config = dict(
    n_layer=9,
    d_mlp=640,
    activation='swiglu',
    norm_place='pre',
    rope_fraction=0.5,
    init_std_down=0.0,
    lr=0.00343,
    warmup_steps=0,
    batch_tokens=[16384, 32768, 65536],
)
Each number is 500 + 50 x the weight over its row's rms, rounded and kept within 0 to 999. Layers, rows and columns count from 0. Numbers have three digits each. The size before them is the row's rms in percent of the matrix's.

# layer 3 MLP up, 640x192, rms 0.175, rows 275-286, columns 0-191
100:566470491509477564495475425442392440485484488547529601545427540442460512493593429450457553495439520557478450468525518485485572466493489435413468582460484449518546457463543453514445515443544523483453508549603467568633437515541528451474407556578452469437530582505522588461524504472504583544533569487455529516458521532479494474481498506427574465492516574463532402438555422528538553581490446526492513439448486454625506548480531444617568539539485412472494482515431438517469523543505486555574493536448517575526477513538419506526431531545550511498536576580444538567457486434573426413
100:483448521571500500513431472532469470434460562514560421453495530479549541593444550591574405502491548495413508509468456410609557584534480465515472418450409583466475495543577541443525505524498496468365462437434499557401450538463578488459449513505481525503554546448416509397586548509512506438414490505482474426485489508557488489460453514553500566499546536511463539503528448503485475533496530491457568487501497457473467593435441569444526515463564490610544476468556512436533460583477459469438501558540612525437581501438409500482539463493450468521496513429388481482419474462621496482
103:490490550501433481402419452477508497464483517497545491422506510431429594443434505481472481505565527504444534504514534560494521572471575450509591469500532522474566580505445474462576471456544453523547481462413512604537525570492442491598488520521461450454464446429473513469523450487484540492472439520504603482422532464491455471457422457526499405464495499503541452601513462494365559520503555481504487509511432605550587490545516549586514548432532571448534451500450600542523497506580502508549457475589428532591569547464459540563565528467426480449475505528455612463549660483575547525
103:343463483450546532529463623475513455491552563509485515525500544435536479423515480399473467455511528431492470513494523504492494425489513454490496487489537492531542407508487432480483416476551398486597516470488439533478513550414469513574506585516477525541524618514453393491460413439602552486445441404479451480463461507550550514589480531467549575491484521560569566533519507454516528459631600528469400422484553488487499477430494428474475464446424490366467491462460428516520542567447503507460596506482550475489409446507513519621459478477467491502450527463442465397483527494507510523
096:514555524489546502511559459565523472455515498392505532460509452502444562479549500494422544462412499505556401491535501439405494487521506490459434548558547484576434617470539444562500537614538472500475502476505481505501483506509437527407477521523392496528584488460451434396482519468509461471634495533529642492565506524434485505484488552468404457456573550593557543458498686529408556529432527500447509579370506521512498515489503507506468508512535550481554557424512532507465494487544468503456517461595448522491502442601546476495531484587565488526419571492480507519518527496395460506
095:432317402522459441509460526544588514443466489524494433478487548455582560459495489428527553449490468480491504560568420513523489479485576498447470500446459444436496422482510400476505404531539488509509537535460528518508509446525484455593531474518494495568515581509500492490473594449567490484484496454571540519456519481528553469459452497488403429561541402524555576365469472429514508490533464495418531489520420419461481492620507562537536350459515540493502433563501583461556516456538497546581544539526564538483564439484389463444462511477561522575514509399545451541510453460496491499
098:524552476530496508499517459519414487464508531471460537433456564506545492517463500510455446481570516548484582473562540401451466446515575468468509573438524463583474483550525481644531527498475389490448522417529590454502442368470452579476464568512575512491416535507480569561447476570552487458600537414554519486415584412464492604485537576542501558417471473576408579496560451513486531579481508527452437492426435521516474415484479574477483521555419474510548521523554492503455565489367506463465558493469532513517519596499515446452458488493445532573572452520464516589484485473461503449
095:548562470438499485501469520577592513624490560535472441423414476519506392501482436469489532548527519533536499544499473612467561486508475494519465566447497504548464512408659376563531546523469544563605494416517519600579455470565476509438453444426432422613430530483450527541612539504523512509543566508497438435547525431541431508485532475540537422513519465489485417483557466521449497529472505549464545522482475511480533468480427488506447499506510497428556483548492425453473513483569517481525443545521461518506541554544573443508541530389566534565509452469537511554523492559624588541
095:424494470601532388469486549537552458507420589472505399441530584578509493541561515402600563498522530513544379512439514545463575482491437506503487440528493429581444376551463457529503495453499536548460504570492470517560489450503530527503538465409538522524505510508424500524458462472516464533550459525457594492432446516624495508480437453496515538441489494434443559522407534444483585478461493538514516451487462503425503410469492575496523520532593437489534394521497589481519555452418537525434491482522434463561505439544541511492563463509480520535585428600609476591511574527507544503
109:499435449507502522624516537542465589579466503506482598537409529591534518546563573512514456518406458579489563495498542535493477524632516420488449458435544491516440434500513499451578470518512540519446481544425389485478455495517598434481474499513554527578448509437501477448595600477504472463448507497480492413550480386596394468530482458458520496538498460483427524479527495504563605410464586563568496464439462442484484410489537437474537522602505493431430568488498469501480548467554492512527475418570416492450546443500481525484495543496527600455507493558558541500449484562559562528
104:511471429513433535505508583510445504557514534500542494504378455541479407450521508597491489497502567534484497448473467572516536516427516493460454480451496577565547457476551422621448521446478499580469598586514430414442473378560472414492508530531447447516454522540442511506536405521593488430557492543404486533512442570561481546578451565555453588494463540450503477506535482511471508581470535403518509518493561474556481512538463478583423447491452496504429544576489497601455423502440435483501443497550533462467386516575473460513491540458538484505473365513531599509410478491471529469
098:480498526521581439508527486443542535416475563465522554546505478461522532564497478416444445522505529403497506565560460443586500559406630515443484491466515493440509477502509575558453427352510518550543503520475489501461505415505565580506490529662497474556525489467500486531459527505591502488579547495449503436457469494518460487561518490450502471408428512497445546495508493558580506450499419396588530515465479554532480356435452482472451448515531455500496456492587458469532504518568480541444506541571522463437491419503563453492570446441500457557535628490492513470433403520527622468
# layer 3 MLP down (transposed), 640x192, rms 0.198, rows 275-285, columns 0-191
099:606463563560507611508582462408494507529544416529437429411489598404494456463581477475508517515532596504472407493441461456520461381476594512495507508497539458467517483437536514404470516518465480468499500531520595493554556436445491510551439537563479549509540473495450553575469541459617481468526477472548495401505513493476437480552484554498493422584519511525497523445547433473459507464508498366508527494555492518537384510464466543529502469540386503543561566386485422527495532555515513480533543380554464524540519504542472443454545415488469474443449588535420447485568449459470488458
101:496516508520500483490575485451569459562529516524447421493487572433436457470434448504465440529489530473535543541534575482542453538578465497499508523573476503470435551519509501426434429549526580481416485420534484575439488581624514481465437507468527506558514532504560520438520637440536490509516473472384445486577502499555565468571504421475567497475469447459490496492489462488518449435413543449517506466652496425447548542560466486505584461482531589547448535493548495501599426555518577432581447506493509497506483514551406502523566425537501585459527514573448467572420565544561467622
108:491409478540358514524452426545467508498459487496459473401495532404494528508451527467463562564463505463540428560494569517428534459482563485538481443527526424454504465541508533502500499503474384541555526496466449580450577512565444471608525459413491512422523482506484487562521418454464482420492516496581505449427530384546447413466398540483504425534489485479507388559560556442574588482475532575527480579578499455546492507508502528588518371509460609505483529421491550536551510457457459483426421491427489522512520494507488450453437523528488464443551555504424449437542557547433491442
100:395468448507538489560475466587503511451493548361396409464558515552560461485456512501551515459493397526529493454441553532557498463457441496457564439480481483474525478514617462609578538477475536563515432525551470514555488484580522555518596448564498496445516513614519469547511470514492530484462532520516513532572507419565542486520552400503581488501631425469463500550525516480504454544491492511497482510573494474513543497445543559491483374521494496480556446483472544464572472503442551544437514590537500494504501467511547518597403539477363410554523488519438510398513610522417522435
094:540502399462501482503479529584492602485601527488446498528501512437439529514564566500483457484439525605487496501522558530513536489436569573507530457485618478555626517521498475520452490473446483459385509531490573408432500530513497486485520510495463446484531560512416455442491508569557427548555555504477519479549577626598583524499419492446478504397504493586449549476574623479466611499448449492506513431547423563528523462510464591464498479567507596512470479459520505455500457593582444410501541530455557456485493509563491514525521542527564468477596528441450571494591482536519541520
089:488515592477508464464673481519464580493523490498458524595545465595525424522491561492456505538484421527469441522457506493468534490473501504431493495493509486503409556545530494448490518546578526470542430422503380444482479503589500547591516489532388520457572507454465478445457464504550514561501547486415445485629471539557627463582569524393537536546439418606512532444484489462537472485428440466497508503548431519587460476509545500461403509534515549582456478562465487432486534534467420433506487474397546519474489471516447514435475445471519498523611506529516420449537581507432548507
100:511489578415467528550419521482446465414412538542471489440456529543510580464510451408500489457578477458560546527469548479512541488549572452451520471443524466548563442442503411545486386497574402474446470540577491481510483408448485509481544508556488491481465452520495498464452540478522496583516543516598537559451551526479528561453572543524396503502478466447476548540523570412542470582470587454527429607550522427542461540432526523535517574541496519475575490519577428678543503514512524405552534426431605413532469553489460493508521511534478409525473472494497574466444480495515428494
093:547520501548597403494636487453497406456554501484559552452553489453417538574531534601509475580528487522505518550517440476562490592489527530497490482530525486450438547534504539518444528393532559460503433620496483503490458534456556485536444512505538458499570481501476515587475542450515460470540466485485557490472520608468556503535482444518497496693432535526447495571544433497518459422537509408487471543543460511464538502531527498526529527591492462450605473493423459534528416397515573460466435524465477584527491513466492466531447494393402467567466425475550507493432484556437571410
104:556641552422455530558512420447512481434603491432422578507439498450638494495470486502490513481514525515530506536473489437523493472544469496476499544469517551409514489402519547489594465521406471462639436418471501530494482497543439469546480495473555445586574533487532514528449567414545527488480508481527487563608485566478595466557459496487499510480414478570484462493555597548487465441461539555443495525580529508591568498521494500460406475489517506439441487577535483476534533589541527438487480388495511544509459547549562395500562483474530620474433531521447567490473461421541475453
101:492384558503611455554541389430497574485558556476543407578500494553467562564477564483574528589499525442480491498403479471543570435529521467482470452515419525504456570450491511583427487547457481516463540463490530506476501508517596423491490462550520525530485542496561443513454528436489474491490461382566517446479531559516513436555458604480496529511551511558573435445461589497499538451469470574448474468226477455544486550490472537521575521540497518487485595554467448507522437552567519447522517493518499527514478506480499509515462525520485436460471560503476501498364447484513486498
103:537495445503503523559466569519456473500472517363491481507402503568464528520425501427509412480414529505547510489535432556486554486423548539482555597484500497516552478388529525492489474493516532523431548582504414508504483484511542505448490398537442540494548534543513457590500485448556503440523460519536430531570468635458498538566460521535484488554415535446467497603479423455461418495638571523497497447493550467454440585598494524475432545464488476502409475555520482555433479470440489480464464461625485421536489483547548440499401461488489417471503502457561615489461458568522520393
# layer 3 MLP gate, 640x192, rms 0.17, rows 276-286, columns 0-191
097:489563524535593528449418495493478597475541445485518479485529600464482474593433541546532414339465461485454488485545502404507568476536532378458505504521475393524482485529516512490562451529572517490461433411363584512426445538485479543487583513515448531583524448492434487477533527465459478451538500547487510456492618560502575595556447534509490467450596530436498499451514511440515572454543503476584476560428497464498455613475513458464466519522626546560506500538510516387460460503564486547524464535610546467545543475473467485453553476388485461467495429509499446531514507506490525521
106:536510531433540476469528417514517466502465505545550502453434488500519532467516540446489499547558579565486508489437503501424440555497616347461548417426507425433516503538419488509563545451512603497485483538549505569518476513505463531556474411519452463421421366526536577460492497537504607412437473539372547524520431513505493422500522525529476453525488541483539455563545568460442538446578592582470509509494513490512562470478455486554506541538455559534480600554480488528526426555517433586492485524538519536514557451511403552425522443522481468443438543515474547513589591549594445573
098:476493485457420444564526385457494461514526430479534559503508514504523422547432526467420576572531503462554569535544475544482561515513546600534456496496559455476548408526536535489534437480482506506490465469595533612458481512543534515412443481513536466537448505510523497456547542396459499522431458527435423452505484409543441593429438375484462482610486508457572502448394526456499448512542466468496414529446467484527394497555511430421558570455568506573581529499415533415522446576448536494435416456499524495516431410481504515396509516583500566496466522505505499485558465517502429566
097:482444526492483485452549446486428524548511385554445456576564405424600528523492597534459476490441557482473468524416444502479499423542500474561521480575510487519504489498428528507477532480463471612496680523514506540553515494599497485476338516441512494505535460507410458442476542519515388526547568432535536624658519583455495486515447465542497480525464491462485469525534494544500569570488532541513430493527482635535568538397466525475441466489463522531540571500548524504556552431495450494520508582475512443477493486531454429567545534453436519494519441489495556490553517464482562500
092:562539522550439525558562488397486440560551592499503471559406462528426482530491543574409507492506447506516474479472501513611567507468477489557563508591500487571391584420554506538436568556470599422521457531475531488502525480500476465506550586471497567443471502456496510477493446589489499528582537543474480444561530429433465563475524490493511484496454527480365407503506478518459424543493435471534504544471493438510537479387508469444440610511552502552501560447482398589452536551517420438456457414485465399552495532503595536548569547486485551489482533545538404453410497533473497551
112:467506442553553501577527536495565550581626541494449481471471497492475463457550566572504468493526551538477420559481527366561535423518484433541575413528516515569512565516451444564603466496500434451572469433489543533447564507394462492455604462472451487509551486547548507563429464480559457480469472490467481576467406504492499483448474407500579522520539522460589418558438444486458496428581440542533443532483457531495511497454437580452429527528523564520456434483494514471515478520476512502460469513553455427531504487346547452535617524446478441444506496529536388563531572500535526573
096:454493525587516580522531538503554537500484498498424510515398516461539476377542443414478448462565517539473554569403429558496519443563462493392539446462443402556479548395531456517405494533568453546505457562547568468486495484503474612519579529558537440513472418458490551503511470441550481465498498514495499368463401524536495437504499587478532445441470496497471553473372470455490494567496443489453562447407523602528476496581366499445449463482495499524549491511532563434495594462539481487547522525529541446450530479585521566496579557550560530485437516551472489495458517446517453456
092:455559496474511510531421510521421574501474519484477494509625495545584489508501546516452536510550540424562451452430574480553553499505471443404544461501487467474440359543491515479496429458468481530509509527525424534473555493528509597511422425450437556538494509515539459479465459480498568463508612520487563508528505565441479549558464495494497537400480510491468564482543481458388573632460599575409580506507483487504467435535524528446453522611466563516428392590506459530464495534484573456485520472474578497531483649512549478532559554497499444462540526544494374569523521566555518542
095:501472592504553491428590503433562433366544614482546453472536514441476479509436379436459556581511590447424476522478518447451493440479501568519539579569418540477476495438546494525449497540573467578431553501525573554565543554509503545451510459400579508400520531509531500520529466511462487460514525523488524545468513459567582556525470439565507540441444499489608522549524497504515495469453453361496523478440495539505498502494538571472467477442521528587530439532487468506457330471492471590477531551448429476539459601494427529568543501542468495523510475487453540397546556486504487468
102:506408522569488507438523522524463529516395438537487467523444509478481550558597523380560512477525609580581452506490446519552563476555447522414494491542469453481514440465556509624523502487516565511505554471464473497486528423583494490466496506582525639547555472501498505507538547506597505528553414547399530478578544501392451524494451468543496539521402477434533424576518450491490501562577593472464463485488439495440466606422489507488436468485429524533418578497495521485482446535434461507603593482454497547479534453544535563519552547506474458506452451492517623544394491506543510472
095:410492488558567592469509525482469512480517488427485456513435556550443514476480620513531621533460499479466554526480473517485527503638461515529440487538493479497450500555617474484490504528613524425552443463568435451403496542473476410461456495395541568366548533563467510527590480461497500536445508556469490577552590583453480509458542547541517579503518392498470462478448510489406491412470548544454457538431519435505520481435585498514529474482538561498454468533498528445416501453489462502460521481514479466561418512590462519459437491533550538537532412473375469525597489596493466497